config = dict(
    vocab_size=4096,
    rope_theta=10000.0,
    beta2=0.98,
)
Each number is 128 + 24 x the weight over its row's rms, rounded and kept within 0 to 255. Layers, rows and columns count from 0. The size above them is the row's rms in percent of the matrix's.

# layer 2 MLP up, 256x96, rms 0.312, rows 70-93, columns 0-95
size [ 99 101  88  88  88 141 108 109 100 106  88 103 110  84 110  83 106  84  73  77  81  78  93  88]
[[135  95 129 135 179 139 108 136 130 150 132 123 144 141 109 140  85 156 118 107 191 133 179  69 156 135 110 134 140  93 117  95 134 156 139 128  98 154 155 183 128 125 117 108 162  96 110  89 154 130 142 137 130 122 117 116 125  86 108 109 126 135 144 137 144 136 115 109 136 136  99 174  97 125 128 123 114 125 155  99  99 101 143 123 133 117 179  99  98 117 163  92 168 121 128 117]
 [ 84 131 176 103 111 153 178 151 110 121 157 121 165 124 107  97 130  66 126 163 127 139 130 142 126 161 121 154 132 124 116 149 133  97  98 106 117 120 139 115 136 132 180 113 143 104 123 125 126  85 168 137  93 147 119 164 143 113 169 137 152 118 106 138 136 108 107 127 127 132 128 152  89 121 150 147 121 133 161 109 105  63 106 101  88 101 125 129 143 142 148 142 145 105 106 170]
 [160 101 102 117 133  91 126  96 146 125 133 162 147 145  92 136 177 117 139 141 126 108 182 157 103 148 100 121 138 122 157 122 152 103 145 122 100 102 109 149 130 116  99 138 140 111 101  75 181 139 136 145 147 103 132 150 134 160 118 119  81 119 158 125 131 139 170 105 154 144 109 171 166 139  96 107 143  85 149 128 129 144 133 181 135 130 107 140 115 136 119 151 132 141  86 166]
 [188  94 146 133 122 137 146 138  88  91 157 123 181  91 139  93 134 163 110 147 120 151 143 152 117 128  95 111 114 106 120 121 166 164 152 136 154 148 124 147 125  71 109 133 112 127 117 121 114 108  76 130 155 105 133 115 118 130  99 151 129 139 205 109 112  98 127 106 144 139 143 136 125 148 113 132 157  94 117 144 164 154 137 169 119 101 135 155 123 105 145 152 128 150 149 138]
 [127 150 151 145  69 129 109 140 149 153 145 113 128 124 145 140  90 119 205 127 105 108  84  90  94 112 126 154 142 125 139 144 140 167 143 121 104  63 139 160 161 107 114 144 122 146 100 139 134 114 137 131 139 114 104 122 136 102 129 173 136  91 108 106 158 114 114 128 151 137  87 145 117 152 153  90  98 124 139 139 130  91 161 117 135 157 116 145 156 144 140 112 138  84 136 161]
 [120  88 103 108  77 108 186 112 141 139  89 138 120 132 133 159 152 122 128 116 171  89 137 124 126 155 108 150 120 118 135 126  88 109 119 121 136 148 117 115 121 112 151 129 161 126 154 133 105 128 148 130 155 148 151  49 123 136 120  90 135 126 127 130 144 119  81 214 132 146 135 111 147 130 153 146 145 156 105 150 130 130 150 147 113 148 150 101 113 168 135 117 118  88 126 143]
 [146 148 155 116 152 111 126 164 134  96 141 129 136 145 111 131 150 129  97 141 137 159 155  89 140 110 165  85 152 157 131 134 114 122 128  74  98 127 165 122 117 149 165 173 133 102 110 112 186 122 124  98  98 110 113 124 110 141 102 150 154  96  99 132 125 116 155 108 132 124 123 135 100 107 189 138 120 153 128 103 131 119 109 118 164  89 124 131  64 111 116 143 167 152 134 154]
 [147 113 132 142 143 137 123 132  54 126 115 123 152 119 123 122 135 123  86 129 114 142 128 153 129 142 101  83 159 115 118  88 126 112 112 122 131 131  68 140 116 157 106 162 108 142 143 137 109 134 152 189 161 141 156 108 132 130  96 104 165 146 138 112 122 150 136 139 114 136 130 141 193  83  98 127 150  93 131 181 153 100 134 179 145 145 114 123 111 144 115 105 107  96 127 140]
 [140  44 153 119 166 136 113  90 128 151 147 120 135 137 121 129 128 127 118  95 107 134 126 117 150 159 147  96  97 137 126 120 156 105 111 173 109 132 151 141 117 129 112 125 132 122 109 105 104 126 122 156 117 103 184  96 156 152 132 115 118 148 154 120 174 145 111 137 135  99 120 142 134 158 134 123 163  98  76 104 139 111 118 104 127 154 109  91 152 138  74 140 157  85 166 107]
 [148 117 143 147 132 157 177  91 120 125 144 170 128 136 114 123 123 137 134 115 154 109 150 126 130 179 118 128 106 152 101 130 156 165  98 137 156 160 117 136  93 145 172 154 143 145 149 123 101 123 131 107 112  87 140  94 131 143 103 143 101 145 139 112 109 119 116 200  98 139 120  91  88 146 126 160  91 106 131 131 147 143 127 120 118 175 182  90 153 138 110 120 167 141 126 100]
 [105 157  95 125 109  79  94  97 132 171 106 101 118 145 151 109 175 115 111 122 173 111 165 117 131 138 145 113 110 136 111 128 108 143 153 114 155 129 137 163  91 123 120 108  83 155 179 114 117 119 177 131 126 127 114 168 111 167 144 135 164 144 111 117 148 115 100 141 180 116 117 147 154 119 134 130 115  90 119 126  80 142  86 129 152 155 125 134 161 160 139 115 136 132 161 134]
 [156 132 186 134  89 159 131 121 143 171 149 154 148 132 155 130 108 126  87 194 118 139 105  69 157 112 117 138 103 144 144 108 139 125 139 117 116 110 141 137 157 126 102 137 134 110 121 101 127 129 107 143 124 129 122 166 157 101 124 112 137  99 154 134 156 110 153 129  87  84 145 128  99 165 131 122 134 156 135 123 164 131 133 109  84 124  90 175 114 127  99 155 124 102  78 119]
 [134 119 120 160 165 111 127  99 127 116 115 114 129 110 104  85 179 129 106 109 109 167 158 161 109 139 139 119 125 146 110  93 157 150 126 137 146  91 152 127 109 156 129 104 115 175 114 122 152 108  83 164 164  72 134 123 131 168 124 152 110 132 157 134 128 164 101 130 136  97  88 139 136  77 146  85 120  94 108 180 130 123 159 126 131 110 100 144 115 117 136  93 127 122 123 112]
 [122 122 109 131 115 122 184 123 127 110 137 167 173 128 132 109 129 177  99 145  94 111  70  90 149 140 144 134  87 133  96 128 142 109 144 130 106 170 114 111 148 147 131 132 139 185 119 119 107  88 116 123 140 134 133 175 135 126 128 122 136 101 126 195 116  91 143 157 145 107 149 115  75 130  99 122 144 159 130 122 108 145 137 130 106  88 125 135  89 103 129 149 100 157 128 119]
 [157 170 137  92 110 118 133 163 134  80 115 151  71 153 119 145 129 113 121 140 120 131 138 144 158 138 100 133 150 171 137 158 119 157 114 132 128 149 112 153  96 125 112  86 129 129 154 134 137 157 140 116 122 110  93 142 116 135 135 141 131 154 137 146  69 164 136  95 150 130 129 149 173 156 161 138  93 119 178 134 108 161 118  95  84  88 124 123 159 125 131 103 125 177 116 152]
 [169 124 117 149 119 106 139  97 169 123 132 132 138 136 152 100 113 122 108 167 114 134 115 103 120 110 155 122 117 155 100 139  89 146  84 137 113 152  85 186 137 146 143  91 109 142 144 119 156 142 127 123 103 143 143 130 124 128 181 123 103 129 166 135 129 138 159 136 126 114 140 132 128 202  95 115 117 134 121 116 211 131 161 146 132 105 112 109 114 127  94 112 144 125 174 132]
 [ 98 140  90 103  92 123 143 128 127 125 137 131  94 139 139 134 127 102 131 113 116 129  88 122 151 142 136 136 131 108 144 184 145  97 126 166 140 158 162 134 140 115 102 191 137 128 154 116  84 115 129 127 103 160 164 126 123 116  80 131  99 165 121 143 132 134 141 162  83 150 122 156 137 176 101 167 135 136 151 122 150 147 127 100 140 168  74 113 162 133 116 135 163 134 102  92]
 [137 143 167 138 119  91  90 109 186 167 111 149 175 107  97 143 134 107 109 164 116 152 135 148 138 100 161 123 114 130 116 140 114 158 125 109 159 101 160 147 128 126 132 113 112 120 136 173 146 120 128 184 156  99 135 113 120  89 167 126 134 113 101 172 148 119 147 119 125 128  85 153 148 128 128 158 147 136 140 130 130 156 110 126 104 169 156 106 136 146  89 130  92  73 122 129]
 [ 53 109 119 158  86 137 117 141 121 144 138 138 148 115  98 135 138 111 133 134 109 119 134 146 184 131 138 159 124 142  97 113 102 131 115  83 144 130 118 123 153 169 110 117 151 138 102 158  98 126 140 140 111 137  85 134 135 147 154  88 136 155 126 154 105 121 138 118 102  68 109 163 124 105 132 136 173 139 134 162 124 165 179 147 152 145 130 133  88 131  95 153 132  98 167 132]
 [128 133 123 147 179 104 140 128 104  66 170 129 118 141 127 115 126 138 126 137 117 117 116 150 141 111 137 160 135 127 104 127 135 161 104 111 122 165 129 120 125 122  96 158 148 107 106 132  73 135 118 155 157 138 146 159 177 113 110 106 138 161  77  77 119 144 101 104 121 105  58 127 135 132 130 135 137 161  98 117 124 119 109 127 126 193 132 140 124 129 166  95 138 126 171 119]
 [140 164 125 120  81 153 150 137 107  92 167 157  85 166 155 161 117  79 125  89 163 129  82  98 126 119 123 133 115 135 158 163  99 130 112 103 141  73 144 136 103 104 141 135 147 113 159 112 165 125 107 120 129 131 104 156 132 127 169 125 137  85 116 146 197 126 148 122 118 134 106 108  92 135 134 120  78 126 118 157 123 136 108 125 151 119 100 110 131 142 147 132 116 135 103 127]
 [118 137 139  96 132 116 152 149 133 117  76 105 111 116 120 142 120 152 147 143 117 117 133 181  96 121 118 169 122 166 134  88 118 122 122 136  89 203 141  97 128  44 115 135  72 138 107 120 131 119 140 159 127 123 141 171 139  94 164  83 122 126 131 101 134 147 158  80 136 133 120 138 147  94 109 125 131 122 132 112 100 127 126 129 153 127 151 157 149 124 159 122 113 132 131 120]
 [141 137 138 150  90 111 146 124 102 107 115 114 114 118  80 149 135 161 138 150 120 130 168 147 118 145 112 133 100 126 103  97 106 155 124  98 111 121 155  46  95 121  95 132  75 180 152 113 136 114 161  87 146 106 104  82 148 120 124 102 164 144 108 130 129 162 130 141 120 104 156 133 111 102 168 142 116 153 138 105 113 124 100 130 110 156 155 121 131 149 125 106 107 144 116 165]
 [148 116 170 149 162  71 149 142 152 152 125  78 174 125 116 102 133 120 123 161 166  98 157  98 156  89 130 126 127 140 135 127 118 145 125  97 156 115 173 110 164 112  91 110 115 135 133 120 157 132 107 145 129 127 149 144  77 115 123 105 150 151 119 102 114 116 111 123 102 123 155  98 183 117 150 108 177  94 118 103 108 130 133 114 120 139  90 100 126 121 139 110 142  96  88 139]]
# layer 2 MLP down (transposed), 256x96, rms 0.286, rows 70-93, columns 0-95
size [100 100  90  91  89 129 105 112  96 103  94  97  91  85 108  89 108  91  88  85  92  84 101  87]
[[130 122 144 112  91  91 161 118  92 165 121 104 110 112 106 101 117 115  85 102  88 161 151 137  99 123 127 144  88 137 121 145 128 151 131 159 121  71  90  93 108 116 129 127 137 144 134 128 103 110 176 123 125 159 107 198 144 128 137 148 113 157 137 121 117 116 160 138 100 178  99 113  88 125 153 121  99 146 171 175 144 140 122 115 121 139 132 120 168 128 129 134 142 114 117 119]
 [116 117 141 118 104 132 114 162 168 149 156 100 117 160 137 129 125 124 127 138 156 110 156  80 142 120 124  81 136 158 161 148 172 115 103 119 149  76 143 126 184 146  79 130 123 118 112 136 116 176 134 131  73 130 141 135 104 131 143 103 108 113 123 128 169 163 175 137  97 150 133 110 141 156 111 146 154 138 158 111 152 141  79 114 149 110 140 108 138 110 117 132  77 121 132 117]
 [166 159  98 139 131 106 107  95 142 124 133 117 144 130 110 142 113 122 159 130 157 132 157  95  97 102 146 123 138 119 125 110  82 156 124 136 141 143 188 117 144 136 122 154 125 181 133 152 107 112 141 130  50 150 178 140  80 166  99 123 138 119 118 155 132 118 119 116 117 140 139 145 143 128 158  80  89 163 154 127 104 104 132 136 127 125 140 102 148 173 146 153 136 135 112 164]
 [131  91 144 102 108 103 152  46 145 107 146  89 155 108 113 130  99 121 136 160 161 137 114 129 146 129 128 100 185 105 137  93 122 137 141 121 135 155  95  85 125 128 139 111 130 113 153 105 102 130 162 118 116 141 122 129 146 158 111 171  93 137 122 140  91 116 128 120  80 106 175 142 143 116 126 131 121 119 160 110 146 176 125 167 145 143 123 135 100 149 109 134 103 139 162  94]
 [123 160 130 158 113  82 142 128 141 136 136 125 132 115 101 127 147 111  81 104 173 117  68 122 125 158 119  72 107 156 129 119 123 124  85  95 153 113 124 124 141 118 120 136 121 158 160 100 102 106 128 137 109 152 155 120 109 150 158 167 144 131 122 156 110  79 184 120 100 155 114 171  97 100 196 142 113 151 139 136 109 129 139 129 141 130 145 148 118 163 133 124 147 113 115 114]
 [133  86 114 115  71 112 179 105 130 128  88 139 130 143 104 137 155 102 137 122 170  94 128 116 120 142 113 123 106 111 156 132  98 123 112 103 167 136 145 111 136 121 134 144 180 135 164 133  94 114 142 119 155 142 141  81 133 124 123 111 140 137 137 124 139 132 110 215 141 146 143 109 151 139 151 156 126 137 105 174 132 118 158 132 118 164 125  84 118 150 149 114 149  80  94 136]
 [119 100 112 153 170 129 134 107 176 116 156 122  79 147 126 102 153 128 108 111 200 129 115 148 106 129 122 130 144 175 126  85 159 108 133  80 149 136 138 154 145 115 143 116 128  96 111 120 155  90  98 115 122 106 136 129 131 129  94 146 109 100 124 133 151 152 114  72 122 105 185 149 121 110 140 145 151 130 105 136 174 136 126 122 120 107 128 109 103  81  95 132  92 135 125 129]
 [165 126 155 144 139 128 198 131 100 102 125 147 126  99 144 116 140 105 108 173 110 176 132 121 141  77 114 118 147  90 123 107 138 114 110 132 118 114  99 123 106 133  98 164  98  91 128  74 114 121 144 135 138 151 157  83 133 125 106 108 104 172 115 161  72 132 114 120 122 137 137 147 181 126 131 172 131 123 131 165 104 130 126 149 155 153 126 116 119 167 151 121 118 117 133 129]
 [166 102  97 116 124 151 163 144 128 121  96 120  97 118 153 135  91 117 100 118  85 156 112 115 120  87  96 175 138 185 149 135 119 155 127 157 133 132 120 140 142 165  93 132 145 192 121 112 103 139 117  84 131 123 104  88 132  82 122 126 127 115 143 120 119 111 138 113 110 137 138  91  98  72 115 110 159 135 164 128 105 123 132 151 154  99 145 132 125 103 114  93 143 145 123 160]
 [172  53 123 142 119 128 146 127 123 142 140 110 105 114 140 127 168 143 158 122 140  86 151  78 135 111 142  96 121 109 122 162 117 122 112 138 134 139 119 143 126 177 125 155 151 125 141 146 115 141 147 123 125 132 138 154 189 121 147 147 127 125  96 142 143 139 105 120 135 131 105 155 152 126 182 106 151  78 105  96 129 130 140 133 108  98 122 177 100 125  75 139  93 136 152 173]
 [161 113 109 155 148 130 163 106 119 125 111 166 142 135 138 185 122 147 145  98  93 158 143  80 114 133 134 106 143  85 126 122 138 100 116  82 132  99 111 111 130 147 160 134 137  99 124 135 116 119 125 128  87 107 113 122 144 129 108 139 114 123 144 148 135 153 142 147  69 136 147 167 119 103  60 101 175 111 145 140 175 159 117 130 100 130 175 122  95 126 115 159 103 114 124 134]
 [144 138 124 104 172 134 137  81 162 102 147 129 128  43 128 142 147 140 161  96 112 111 152  91  86 181 106 123 111 131 105  90 113 127  77 145 142  89 135 136 130 127 153 138 145 163 117 131 117 127 108 168 135 164 116 153 145 123 131 126 124 112 131 151 132 149 116 109 133 123 109 109 131 136  95 127 145 143  82 101 153 126  84 141 106 170 149 125 155 121 161 113 150 116 103 145]
 [120 132 124 149  83 119 133 121 119 157 114 121 149  68 136  98 121 136 121 183 106 125  72 116  93 110 115 119 123 147 147 115 142 167 126  92 114 149 135 128 128 108 107 147 102  82 122 103 131 129 130 106 152 143 121 125  89  99 123 170 118 128 129 113 104  96 126 136 140 122 166 105 155 175 186 135  84 131 115 184 111 122  83 125 120 139 107 141 114 143 149 146 122  92 104  97]
 [136 122 138 120 145 135 133 139 159 151 147 103 141  89  99 144 126 120 102 104 146 120 173 104 110 145 120 129 121  72 114 120 125 139  88 165 120 112 100 135 108 171 114 126 164 131 120 120 132 141 123 112 152 156  99 113 151  81 143 123 124 104 126 112 104 118 175  76 117 122 105 118 135  81 118 138 137 101 112  82 158 103 106 104 134 109 101 153 163 149  79 112  91  66 141 133]
 [139 120 126 127 169 161  85 137 124 127 132  95 138  82 124 168 114 153 156 158 146 172  90 137 128 118 150 141 111  75  60 105 136 121 128 114 113 173 132 116 170 100 126 130 110 135 160 115 132 137 155 136 123  72 150 136 150 103 159 126 136 164 128 115 107 127 140 147 103 118 128 112 129 125 161 108 141 111 128 129  97 121 146 104 149 155 120  79 166 155  89  93 147 146 139 113]
 [115 105  90 120 139 182 107 132 152 138 167 131 105 136 152 122  83  98 113 143 113 162  91 172 136 118 172 177  86 120 129 126 132 139 139  84 104 124  99 147 101 117 171 162 103  99 140 169 131  89 140  91  99 150 122 163 119 161 113 125 123 131 115 154 138 143 116 140 111 177 115 108 116 130 127 109 124 120 108 156 134 139 131 117 144  75 118  99 145 162 115 145 113 131  98 124]
 [144 112 119 128 148  97 154  92 121 128 121 147 128 108 148 103 114 144 103 111 133 115 122 100 156 171 117  92 134  94 117  87 157 146  99 103 155 127 155 160 166 119 144 104 122 119 136 119 113 150 133 134 175 159 101 130 133 140 146 142 124 197 131 129 107  95 191 121 163 175 124 162 131 136 151 134 136 146  83  96 109 137 141  70 146 164 127 110 122 153 140 149 135 118 117 155]
 [149  88 128 122 107 122 139 121 133 142 143 100 132  65  58 161 130 145 126 135 105 161 108 130  92 103 126 148 122 143 149 134  96 165 112  77 172 111 144 124 123 134 108 120  96 111 117 172 116 136 155 124  96 148  79 126  87 107 133 151 138  68 135 122 113 118 137  88 125 122 143 119 145 138 142 165 137  92 104 151 125 124 101 133  96 114 180 118 119 135 125  94 123 129 136 140]
 [152 149 147 122 125  88 133 145 103 129 124 122 111  94 144 130 106 172 146 135 128 141 108 150  92 130 130 166 151  99  75  85 123 133 127 181 163 115 146 148 115 131 143 119 110 139 125 123  98 136 149 152 153 135  87 114 125 143 189 138 110 138 159 135  93 119 143  92 150  80 126  85 149 142 125 121  79 158 126  98 108 152 143  97 101 129 131 155 162 121 147 125 121  80 105 100]
 [100 136 168 121 118 174  98 110 131 174 114 155 131 154  97 143 136 135 156 106 138 137 119 127 164 129 112 120 127 153 110 152 132 107 155 116 149 120 117  86 114  96 112 150 153 134 132 107 145  97 143 163 128 143 102 115 132 125 164 189 147 140 122 195 140 134 120 127 182 177 145 135  89 153 138 147 155 147 125 162 124  93 138 118 164 121 145 161 114 130  89  85 130 110 121 119]
 [109 121 121 101  90 103 157 151 124 167 126  94 117 157  73 149 152 140  96 152 154 143 111 112 153 143 111  88 143 186 116 147  90 115 114 102 162 113 161 126 130 124 122 123 135 136 135 116 139 120 136 162 138  82 154 148 103 133  51 137  94 147 126  98 115 138  86 165 145 174 137 150 154 164 136 131 165 131 121 122 110 122 131 115 122 127 153 152 119 140 150 152 115 112 141 145]
 [144 151 126 136 105 152 105 131  92 142 101 138 151 168 130 143  99 130 157 148 105 132  85  94 176 169 153 139 146 117 129 159 123 130 130 176  82 168 159 133 115 122 140 127 130 147 136 150  72 137 143 164 164 171  73 110 119  96 154  92 116 144 133 151 152 105 127 138 111 140 106 115 133 148 145 145 127 167 154 114 126 150 139 132 133 158 119 133  62 149 123 116 139 146 127 125]
 [126 118 146 120 153 134  95 148 132 147 104 115 138 156 161 146 153  98 168  99 111  62 168 156 120 140 157 156  97 115 173 105 125 134 148 188 145 169 139 127 116 132 122 119 120 125 128 126 123  92 157 111 137 144 148 104 107 161 112 188 107 168 151 135 124 134 128 138 169 150 139 144 105 120 130 139 130 112 145  96 162 148 124 140 131 112 162 122 155  92  81 166 120 127 131 151]
 [154 183 145 133 107 132  82 146  97  87 145 134  92 127 109 150 134  91 123 149 189 123 108 185 102 100 151 166 133 105 128 160 137 136 128 125  77 141 130 115 120 162 106  89 127 112 132 105 122 125 133 146 116 156 118 119 147 117 138 145 144 132 137 123 166  97 139 131 125 125 103 120 116 140 138 106 120  84 148 115  98 133 182 139 150 139 116 110  59 132 125 122 115 142  83 141]]
# layer 2 MLP gate, 256x96, rms 0.302, rows 71-94, columns 0-95
size [100  93  88  97  61 119  89  94 102 101  96 133  92  98  93 104  89  99  92 114  94 116  90  94]
[[106 151 167  99 170 174 120 112 120 139 136 116 181 121 118 106 137 123 187 134 148 122 106 149 118 166 122 183 111 112 119 103 142 122  97 101 127 164 149 104 118 103 146 116 153 122  96 131  97  93 159 130 116 154 123 137 125  86 152 126 172 142 126 147 121 110 119 121 107  90 125 126 102  93 135 153 168 153 115  95 124  94 108 112 104 100 124 135 121 167 141 165 128  97 145 155]
 [143 159 117 117 165  81 148 107 158 158  94 147 135 161 114 103 176 104 131 126 132  65 157 155  99 101 157 101 142 121 112 154 160 125 173 109 129 134 116 122 123 146 152 132 124 130 134 137 147  99 168 135 137 139 119 125 127 144 150 132 122 161 115 126 140  93 152  97 113 120 119 132 123 103 131 106 154  52 139 128 102 136  92 194 115 119 133 109 108 138 142 102 124 135 172 121]
 [ 68  87 122 124 152 127 114 139 152 169  98 165  67 138 108 190 122 121 154 107 104 112 101 132 168 120 150 145  94 148 120 125 100  88 140 128 106 135 123  95 131 154 130 123 164 129 150 106 131 119 165 120 105 116 138 121 120 148 140 104 126 130  66 135 142 127 120 133 137 128 128 134 147 105 171 107  90 147 126 104 140  88 107 112 113 140 135 105 158 114 125 122 180 112  88 123]
 [117 139 122 109 124 145 120 106 153 135 134 107 127 129 160 139 153 143 158 122 108 133 146  70 152  99 171 108 162 102  95 110 115 143 153 169 136 152 132 158  68 139 166 124 112 152  96 107 168 101 128 139  95 138 140  84 142 119 140 153 114 144 139 130 122 124  92 140 163 156 124  81 121 115 131 148 134 105 137 127 174 106 139 118 129 189 150 112 158  94 145 108 129 128 152 175]
 [138 147 155 128 149 139 110 118 107 138 114 160  86 120  98 137 112 109 116 131 135 106 140 182  96 140 140 160 116 176 157  96  93 120  95 136 122 123  87 127  83 127 160 138 133 155 141 108 138 159 132 138 158 158 119 107 135 106 117 115 126 140 103 149 172  90 118  95 145 130 142 159 132 112 113  91  86 162 176 135 124 156 154 139 171 152 135 163  97 113 103 109 120  89  98 132]
 [129 158 138 139 113 108  99 155 112 125 117 121 174 120 114 151 127 114 119 129 110 174  74 100 107 172 123 121 141 111 135 146 103 118  82 126  95 149 142  98 120 124 141 126 181 106 115 162 107 131 159  88 115 145 134  94 132 130 162 118 160  97 129 148  93 144 111 117 114 147 127 118 112 149 141 115  64 137 175 104  97 130 137 127 138  97 122 149  76 160 112 150  94 134  90 127]
 [ 78 160 109  98  97 168 157 135 126 132 172 125 157 113 129 126 147  83 116  90 135  92 105 151 107 114 126 144 153 122 103 162 140 113 104 135  91 130 148 127 116 108 140 142 149 149 121 100 172 123  90  83 138 129 108 133 101 110 143 131 126 113 135 144 115 144 115 137 118  76 140 147 136 158  90 117  92 125 183 107 142 145 123  98  94 116 155 125 110  88  99 149  74 109 131 123]
 [122 123 122 127 130 149  93 137 141 118 106 138 137 101 122 174 103  95 126 118  90 110 162 146 163 151 102 127 123 131 141 122 116 122 135 111 113 107 129 159 128 134 103 130 113 122  42 107 126 122 135 146 182 184 137 125 142 109 146 123 151 149 115 206 135 121 146 140 143 166 119 138  79 161 130 116 109 120 164 155 121 146 166 142 139 102 100 122 100 134  84 114 143 148 104 135]
 [126 159 129 100 131 121  80 148 112 161 137 143 155 119 109 111 110  95 135 156  74 128 144 131 148 123 120 135 156 126 138 131 141 138 186 138 111  96 138 139 140 133  58 120 138  81 121 146 136 163 115 131 170 173 111 132  76 114 150  97 124 106 126 168 119 101 137 118 171 110 129 156 119 124 120 106 162 147 135 127 133 147 101 137 124 122  74 179 107 109 150 140 123 100 107 143]
 [128 175 111  96 145 122 111 149 106 134 107 105  81 121 112 116 167 142  93 140 207 121 100 166 122 140 135 152 110 171 167 141 128 159  94 142 155 155 159 111  92 107 101 138 122 109 124 138 108 130 144 127 148 134 116 146 139 134 119 129 132  94 137 103 119 103 102 115 151 120 123 121 147 126 142 128  94 147  81  77  93 118 139 101 113 180 109 169 150 128 146 149 139 123 156 135]
 [110 117 129 111 112 126  97  94 115 146 123 129 153 119 111 143 102 112 106 118 119 152 138 134 190 130 103 114 151 167 147 144 160 161 204 134 128 128 170 159 132 127 112 126 155 109  97 125 117 108 139  99 115 148  97  99 148 130 129 102 123 154  90 164 129  88 167 140 113 126 114 139 131 117 127 123 123 146 200 144 152 112 135 131 127  86 105 163 117 141  91 135 119 103  96  86]
 [143 121 126 101 151 154 145 150 110  94 140 147 125 105 108 116 141 140 131 106 115 167 158 161 157 149 162 114  85 167 114 103 135 133 126 161 120 131 139 157  82 135  98 115 137 180 128  70 168 120 123 166 108  94 130 137 144 167 104 130 118 155 153 142 132 172 110 125 114 122 103 135  89  96 144 117 143 100 159 136 156 119 162 118 126 126 154 137 149  73 108 110 161 148 154 109]
 [159  99 174 168 153 152  88  98 127  93 147 124  98 126 119 109  98  88 122 102 138 111 174 171 115 127 135 129 159 155 129  95 142 157 136 159 146  96 114 146 132 114 103 116 125 104 109 164 150 160 142 151 105 111 134 103 109  58 108 116 137 128 123 102 132 162 146  90 116 126 126 125 145 129 140 167 129 141 150 158 167 110 137 144 111 159 102 128 142 162 123  91 150 114  96 131]
 [134 114 130 122 114 131 130 169 118 105 174 163 160 149 131 139 101 140 101  87  65  98 134 154 108 136 101 128 123 132 157 143 125 142 144 136 113  96 122 194 107 139 119 107 169  96 109 165 105 156 107  99 126 127 123 128  83 134 128 120 105 128 130 126  89 132 167 133 134 121 119 151 126 120 190 157 101 136 174 100 126 129 136 143 117 136 128 175 131 116 135 120  95 154 131 175]
 [171 123 163 133 119 103 165  89 168 135 112 137 113 142 125 129 123 143 117 206 137 123 132 105 115 106 153 125 117 166 123 100 106 146 100 144 122 139 115 156 146 145 102  74 150 149 134 133 134 142 123 129 123 128 144 133 110 127 124  76 123 105 158 148 120 143 151 146 114 151 112 120 101 169 101  85 123 131 148 106 173 143 179 141 116 123 115 100 163 143  95 120 164  88 172 129]
 [143 164 132 159  82 119 148 133 113 156 134 120 149 198 140 139 114 152  91 119 119 144 141 129 140 172  87 102 125 110 152 127 137 139 121 120  83  98 100 115 148 139 147 138 116 105  96 143 107 127  88 126  95 106  99 112 121 103 136 126 132 150  90 107 114  99 155 125 159 113 120 108 110 147 152 167 102 126 146 115 110 130  98 122 138 139 130 170  78 145 121 154  63 152 134  93]
 [118 101 168 102 133 103  78 114 175 163 119 126 162 132  99 127 124 142 117 167 100 138 139 145 130 122 143 132 101 102 120 101 102 145  98 138 124 135 172 143  91 117 153 100 123 109 127 152 150 110 123 141 148 120 142 117 131 124 164  97  90 125 120 205 125 102 129 139 122 144 112 113  74 156 125 148 127 111 173 115 122 170 149 121 114 156 158 105 144 124  67 125  99 112 122 130]
 [190 122 165 102 150 135 109 157 125 112  93 117 140 131 150 113  66 177 109 138 154 134 111 145 113 144 109 148 158  85 123 101 140 132 118 192 112 148 140 121  99  79 126  93 129 130 122 149 104 141  96 137 134 124 129 134 129 127 154 119 107 125 163 128 132 159 143 115 150 123 116  88 155 187 112 109 104 150 128 112 103 137 116 127  79 129 110 140 123 130 169 152 104 123 100 101]
 [ 72 130 112 119 113 187 104 118 126 156  88 138 147 141 105 149  91 142 137 100 113 137 142  98 105 100 133 121 124 128 124 143 125 111 156 113 124 150  96 106 156 141 143 176 137 129 113 143 119  93 120 100 185 140 105 124 125  99  73 172 131 132  94 151 159 119 101 105 111 131  99 126 123 129 149 155 125 122 127 141 117 144  96 138 120 120  94 103 137 172 127 115  98 129  53 134]
 [169 136 122 153 184 143 104 109 148  75 146 129 147 141 157 116  70 123 133 105 104 132 113 112  99 120 150 160 147 104 130 111 174 156 122 159  97 142  71 140 104 106 107 125 120 151 118 141 132 135  80 100 119 127  89 127 146 110 170 134 129 108 131 150 125 120 154  73 138  81 138 117 106  96 115 145  98 124 142 139 115 165 121 153 107 127  99 123 102 121 107 134 128 157 132 100]
 [118 112 107 153 102 123 107 126 119 141 129 156 160 134 118 129 113 134 151 112 103 153 109  57 138 139 112 142 142  96 151 158 145 165 111 154 150 114 109 113 128 167 113 117 173 125 154 197  84 108 120  77 134 135 122  85 122 126 148 130 140 130 146 160 125 147  94 135 105 111 127 120 135 162 158 121 117 160 103 123 167 135 122  97 100 147  60 124 122 157 100 121 109 126 121 103]
 [123 102 137 104 167 114 121 131 151 141 116 171 124 168 151 143  93  68 147 109 108 145 135 106 119 114 144 134 130 121 152  81 167 135 136 175 145 117 121 172 134 160 142 153 172 126 111 152 127 151  87 154 144 117 175 130 110 155 113 120  98 147 140 122  99 117 148 123 132 153 111 129 121 129 100 131 149  81 132 122 181 106 149 143 135 130 106 142 150 113  70 140 137 173 142 110]
 [108 138 116 113 108 157  74 150 122  96 104 148 142 145 125 158 119 121 125 127 136 123 118 157 117  95 106 144 125  91 101 133 149 126 140 141 107 106 121 136  82 149 134 153 159 114 122 127 113 125 116 105 139 140 111 123 149 149 137 152 131 136 135 143  95 152 146 124 158 159  57 131 113 156 100 155  68 160 104 151 115 114  96 134 121  91 135 176 122 113  74 152  97 184 162 138]
 [127 118 116 107 138  96 150  99 126 148 128 118 176 116 107  80 148 128 132 130  95 114 150 134 142 177 128 113 119 117 183 144 156 110 155 108 135  76 124 135 143 137 140 155 107 156  98 132  89 131 127 114 126 165 165 139 116 150 113 111 156 143  87 129 122  69 101 121 140 158 132  79 104 119 135 126 105 169 121 116 118  94 131 138 157 172 119 162  99  95  93 133 128 167 113 136]]